Weights of a small transformer language model.
Architecture: tied embeddings, normalized queries and keys.
Each number is 128 + 24 x the weight over its row's rms, rounded and kept within 0 to 255. Layers, rows and columns count from 0. The size above them is the row's rms in percent of the matrix's.

# layer 3 MLP up, 1536x576, rms 0.098, rows 38-45, columns 0-143
size [105  95  99 102 103 100  96 102]
[[160 158 127 130 115 137 153 122 100 109 161  98 126 153 163 131 100 124 123 131 107 139 125 149 132 120 156 166 129 106 128 105 129 184  94 140  86 156 129  85 100 161 104 116 107 155 147 129 138 160 142 121 121 132 155 111  79 117 149 139 136 128  76 137 125 189 113 123 108  88 107 145 138  64 157 135  89 155 127  95 116  88 133  99 171 147  64 147 171  53 134 103  89 116 132  81 137 159 125 102 136 152  89 141 146 140 105 129 128 136 125 130  84  79 106 139 136 128 108 106 168 145 123 111 135 150 167 153  92 107 124 157 111 111 136 107 105 128  74 132 146 120 117 105]
 [156  92 108 140 151  86 153 101 106 155 124 110 112 161 140  99 124 130 161 142 133 145 144 143 161 140 120 128 134 115 117 144  92 133 152  81 140 133 130 111 168 170 124 120 106 144 174 116  86 143 118  86 137 125 125 112 138 128  87 117 124  96 162  99 105 134 173  92 189 138  99 134 149 107 154  99 157 165 121 163 153 135 180  86 151  77 139 122 173 106 170 176 136 151 105  97  91 141 148 158 109 143 137 128 148 178 128 131 124 176 116 130 132 135 105 146 140 119 144 113 111 107  94 130 130  80 130 171 153 136 128 120 115 139  80 152 146 140 118 142 125 189 149 151]
 [133 202 150  95 125 122 131 117 125  90 117 146 139 156 129 127 135 117 116 125 148 110  63 134 151 120 118 185  77 145 142 119 125 127 120 157 127 132 182 164 119 141 170 122 143 120 137  90 130 110  82 154  97 168 129 178 153 120 134 104 101 101 123 104 137 115 133 129  99 117 106 114 108 144 149 146 139 135 163 105 132 164 116 141 151 126 121 138 134  97 136  77 148 143 122  98  62 103  97  90 152 171 156  86 140 133 118 127 124 147 117 124 144 135 128 154 145 148 140 112 134 110 122 144 147 147 136 134 107 120 182 112 122 119 145 104 126 141  95 127 136 116 130 102]
 [101  93 162 168 152 139 107 115 121 147 127  67 112  93 153 108 141 117 140 139  81 112 109 149 104 167 124 115 106 119 133 126 129 142 137  70 108 104 111 134  96 104 133 102 129 145 146  93 110 105  99 106 167 131 127  95 154 160 155 135 176 164 178 138 107 148 100  80 104 100  99 125 104  93 124 135 164 124  81  85  85 176 113 146 150 116 114 134  87 116 187 157 137 103 116 147 161 129 110 127 133  70 120 131 132 113  93 172 129 107 180 167 112 134 132 122 153 120 137 152 142 130  81  95 135 170 104 101 167 143 100 140 126 157 177 124 121 118 135  76 149 118 172 134]
 [115  52 119 166 159 169  61 105 146 129 137 138 134 133 118 133 149 118 194 142 142 125 119 125 148 106 112 139  87  88 143 159 140 133 123 148 186 118 109 109 158 138 147 156 126  90 120 124 113 106 155  74 123 141 124 125 138 160 105 111 173 125 147  98 139 120 119 120 145 177 131 145 155 113 166 136 119 165 140 144 108 119 154 129 112 140 144 116 157 127 145 147 138 118  72 127 110 120 118 132 103 146 122 121 145 113  96 127 125 137 132 157 112 139 118  89 110 127  99 107 144 146 122 123 144 142 115 134 110 120 128 106 150 102 121 122  75 110 101 106 137 153 129 143]
 [112 144 162 155 176  89 113 101  66  86 156 102 117 115 115  69 114  98 116 117 100 124 133 143 190  72  86 160 170  85 134 115 117 170 139 155  98 156 117 154 154 126 102 133  90 151 131 132 142 147 135 136 124 136 161 100 141  87 130 112 101 142 125 125 143 151 137 113 127 165 109 142 128 132 143 158 140  93 109 124 141 100 150 124 136 150 106 162 140 128 113  90 107 144 113 142 131  88 122 127  91  73 141 155 144 109 123 133  85 150 143  98 116 111 106 113 104  77 149 152  97 125 106 147 101 124 140 154 171 110 129 156 143  96 160 107 145 155 110 142 122 110 164 122]
 [141 131  66 141  93  99 149 138 165 112 110 110 142 131 148  91 140 160 182 146 158 129  96 126 143 105 103 152 130 138 112 136 103 151 140 134 153 173 142 108 155 154 119 146 128 106 118 118 141 172  86 195 117  96 113 146 103 128 123 135 135 144 135 118 101 125 106  72 160 153 125 118 126 155 152 143  96 122 143 140 139 138 143 158 117 119 177 157 150 110 110 118 118 117 108 114  75 116 121  90 160 153 125  87 150 161 130  88 131 115 128  92 110 144 117  76 136 122 162  86 116 112  48 136 120 155 122 146 116 105 153 141 109  96 142 159 119 119 123 108 161 145 136 141]
 [159 156 135  72 139 111 134 152 133 155 144  99 118  90 115 117 118 105 111 158 144 177 124 154 120 135 177  91  99 129  85 136 103 119 160 116 135 151 108 139 173 150 139 129 125  98 129 130  84 129 134 151 125  85  97 101 132 165 131 109  80 146 150 143 114 155  71 104 130 101 147 150 119 104  64  88 122 113 122 151 178 130 100 121 151 138 122 138 123 129 104 114 162 135 146 102  92 156 123  81 124 130 111 110  92 136 109 111 156 139  95 134 108 152 130 154  78 126 106  78  96  95 120 134 146 155 165 135 115 168 114 119 156 149 106 127 159 109 140 129 151 143 107 124]]
# layer 3 MLP down (transposed), 1536x576, rms 0.0704, rows 38-44, columns 0-143
size [107 102 105  99  93  98 101]
[[125 129 130 155 103 177  91  97 135 141 142  92 126 108 100 157 133 113 120 142 125 142 109  85  68 137  88 133 163 119 157  99 112 159  90 122 161 147 119 151 132 129 179 110 164 107 129 105 129 153 128 109 150  88 103 131 136 143 107  90 110 133 162  88 126 157 125 138 155 121 119 143 117 110 105 114 180 182  91  97 165 112  98 147 160 118  83 111 120 109 166 139 118 166 117 148 132  83 116 120 117 128  98 142 126 101 105 113 165  77 144 102  87 115  99 134  95 137 121 132 134 123 121 164 135 104 158 110 113 138 126 146 140 127 138 108 113 146 119 136 101 127 133 110]
 [108 134 101  92 127 117 128 139 116 122 105  62 141 120  91 109 150 136 146 111 145 142 135 113 147 169 147 127  57 167 132 128 181 131 120 121 121  88 113 119 144 101 139 149 133 161 138 189 136 105 111 175 132 134 131  96 109 124 138 119 126 141 122 115 134 145 144 108 121  65 118 123 133 127 160 132 165 148 104 121 121 118 142 140  69 129 104 129 123 122 114 138 138 130 128 107 108 104 173 141 130  92 138 118 121 156 127 149 165 172 128 160 124 136 119 111 148 100  88 146 144 119 155 127 127 144 155 105 117 131  85 128 129 157 127 165 102 114 117 136 130 165 152 138]
 [114 135 135 123 152 115 158  91  65 141 135 125 149  79 163 128 136 138 115 123 183 135 129 110 111 166 103 116  61 133 135 145 178 121 162  84 102  95 116 158 128 134 122  89 126 154 136  82 171 118 103 115 112 102  99 153 132 121 137 171 171 161 122 115 155  80 137 103 137 134 138  88 110 123 103 136 131 155 129 152 129 134 138 105 178 150 125 117  83  93  67 176 113 143 105  98  68 101 141 131  93 132 136 116 141 141 142 122 102 145 150 154 131 134 121 139 158 118  94 104 135 155  88 108 123 120 181 122 119 115 142  94 143 103 153 111 140 107  96 138 104 125 106 135]
 [119 110  86 154 114 126 133 138 153  78 135 126 149 146 132 163 137 108  95  91 138 144 114 135 112 137 145 113 131 138 169 150 152 142 125 103 105 133 166 125 116  92 107 125 166 128 125 142 121  99 113 155 110  80 165 153 116 132 102 176  98 149 127 150  83 101 141 147 103 104 139 141 170 141 174 120 168 132 155 124 126 134 145 110 120 130 157 136 144  78 140 144 120  82 153 120  73 144 119 125 129 132 129 149 114  86 116  92 128 102 130 129 134 111 148 113  84 100 103 120 125 102 130 140 123 103 120  89 135 136 113 134 109 185  94 111 127 135  77 135 103 120 122  87]
 [ 84 121 118 103 102 124 131  88 161 140 170 151 117 161 158 112  76 156 146 129 105 130 140 105 126 104 104 124 157 136 141 144 169 138 111 127  96 155 166 114 112 120 129 168 136 149 134 113 130 115 118 120 153 141  91 170 132 141 143  83  70  61 108  83 160 130 107 114 105 124 128 149 145 120 122 125 106 137 134 170 138 112 120 156 139 119  97 157 163 149 134  87 118 131 149  65 104 169 166 128 132 123 114  95 123 154 112 127 129 121  95 106 105 113 129 135  82 129 107 158 110 139 139 118 117 139 130 154 164 127 153 118 126 124  96 112 150 115 104 154  87 128 113 108]
 [135 166 155 162 131 116 142 101  68 123 113 145 165  77  91 144 123 178  96 116 153 160 136 136 161 133 135 128 169 121 144 114  95 126 143 110 129 100 129 124 131 117 115 139 125 134 109 142 146 118 149  99 107 135 175 116 136 120 129 123 136 163 177 112 129 128 106 112 128 142 142 104 105 113 127 125 126 102 122 133 127 119 150 129 123 100 170  80 106 128 155 121 128 112 149 105 146 127 126  93 106 118 139 139 125 116 128 178 124 108 172 151 139 109 166  96 183 134 117 134 127 127 124 156 146 129 122 115 131 166 168  92 114 120 109 116 122 110 153 101 134 135  91 125]
 [109 121 121 115 131 206  82 138 105 100 115 113 125 169 149 114 133 114 142 136 110 130 132 116 122  91 138 124 124 139 133 143 125  82 102  98 105 130 140 116 103 114 113 138 143 127  82 114 129 133 134 148 104 140 123 131 131 134 161 134 133  99 153 131 117 133 130 151  99  98 137 153  73 153 147 143 125 125 135 140  82  92 132 141 133 128 103 133  97 117 141 127  88 157 115  96 113 143 120 139 107 155 126 132 123 117 138 121 120 134 110 150 127 164 124 152 137 101 122 149 114  97 144 164 141 122 142 134 122 120  95 150  92 161 147 119 158 120 100 124 137  59 130 157]]
# layer 3 MLP gate, 1536x576, rms 0.0923, rows 39-45, columns 0-143
size [ 96  99 102 101 102 101  97]
[[127 149 169 103 123 138 156  96 154  55 128 153 162 120 123 124 141 132 125 119 153 146 129 117  88  88 105 116 152 128 146 112 111 123 119 148 162 128 154 144 119 110 171  89 123 198 157 136  93 137 129 122 120 128 137 156  93 109 160 146 139 117 135 155 162 147 124 153 130 127 136 139 122 108 125 144 122 134 171 155  94 127 118 163 142 162 101 106 131 160 141 112 102 109 111 159 156 128 104 136 102 157 120 106 114 129 116 125  84 131 136 139 123 133 173 155  96 103 184 143 163  95 123 141 164 170 158 107  65 167 140 156 109  91  84 142 126 138 113 121  92 120 123 161]
 [ 79 143 133 178 151 140 148 137 130 122 122 134 127 123 129 107 122 154 110 119 127 138 164 117 109 159 161 184 152 104 106 176 106 165 117  94 130 128  98 147  89 123  87 103 113 175 124 163  91 120  92 111 129  78 110 119 160  90 142 134 156 154 140 110 135 126 107 123 157  85 147 119 116 122 139 127 143 124 151 151 142  86  91 120 131 196  93  96 123 189 114 124 110 146 121 156 151 112  88 146 114 115 118 149 129 130 125 143 107 128 187 105  66  91 159  90 105  97 112 153 144  92 141 130 113 105 140 137 142 124  87 121 150 150 137 112 115 134 138 127 129 146  92 150]
 [148 152  93 105 158  94 149 114 129 168 126 145 135 104  97 105 112 122 146 116 111 143 150 157 119 106 100 102 111  93 112 112 132 119  79 160 128 134 113 101 128 113  76  91 127 178 160 116 127 143 105 142 110 119 104 134 121 128 127 130 141 111  85 100 151 114 160 139 124 130 117 143 110 138  98 130  99 156 125  72 137 125 101 116 153 116 125 120 109 123 126 109 100 162 148 199 166  97  80  95 112 146 115 153 112 135 130 161  92 128 163 129 197 146 156 107 172 105 130 111 154 127 154 164 116 155 142 136 121 125 142  97 101 110 162 150 142  97 131 142 139 135 110 127]
 [114 139 145 124 136 108 134  71 132  99 112 144 171 120 131  74 136  95  87 135 112 156 140  89  97 119 152  92 120 146 132 141 141 101 111 139 147 127 146 114  81 150 162 100 107 111 124 133 107 156 148 106 122  83 139 155 130 166 102 143 162 156 123 112 115  89  97 137 146 152 158 124 149 109 119 109 134 169 115 118 145 139 150 129 120 155 144  70 125 148 119 157 123 100 100  92 109 144 149 188 133 153 145 130 165 138 171 124 115 122 146 141 152  82 100 130 150 107 113  99 105 121  87 145 185 107 110 144 131 162 137 133  93 116 109 165 118 128 106 131 131 165 153 109]
 [114 106 152 164 145 163 126 112 110 126 115  73 127 135 129  97 105 137 155 119  97 145 116 117  81 102 111 132 138  75 115 133 102 153 135 100 150  73 103 128 132 145 146  93 104 111 147 178 129 109 160 122 125  93 161  89 105 131 169 115 119 132 157 129 114 132 127 135 104 170  77 159 111 152 124 152 165 124 136 109 147 123 164 135 174 136 160 151 118  75 145 126 126 122 161 145 185 132 146 122 126 130 115 115 130 126  71 116 161 145 135 128  99  95 119 137 103 127 133 151 132 134 123 172 139 117 145  84 120 123 140 188 139  83 155 150 123  77 117 125 161 142  98 123]
 [128 172 104 170 118 182 157 135 111 167 138 121 183 117 125 122 134  95  62  88 139 160 129 121 124 108 166 133 130  77 163 101 133 136 118 129 118 106 129 132 116 113 126 153 110 132 111 159 120 116 111 112 137 146 118  96 138 165 114 170 112 193 112 156 124  99 161 121 109 130 127 130  80 102 121 131 124 131 136 158 122  90 134  75 137 102 141 123 104 127 115 124 136 172 173 163 124 144  96 165 125 133  94 134  90 114 144 133 118 165 122 134 144 170 164 121 122  80 107 143 157 119 145 144 122 122 165  87  83 152 111  92 128 133 115 138 143 130 143 123 131 125 120 168]
 [136 127 137 143 159 136  98 132 135  93 142 156 138 124  90 121 156 165 140 111 114 127 146 114 128 125 139 158 121 129 152 101 196 141 165 117 142 136 134 110 150 147 134 134 154 101 110 137 149 113 110  86 133 130 128 110 134 142 140 130 150 131 117 142 107 123 136 104 122 159 112 137  88 149 184 124 109 171 122 118 120 143 128 103 148  89 103 117 112 164 125 120 122 112 127 111 143  74 133 170  78  94 145 130 164 109 116 180 118  95 157 141 138 104 125 106  98 126 131 131 157 136 172 142  97  96  96 146 101 133 112 119  87 134 148  96  58 134 122 164  92 135 122 134]]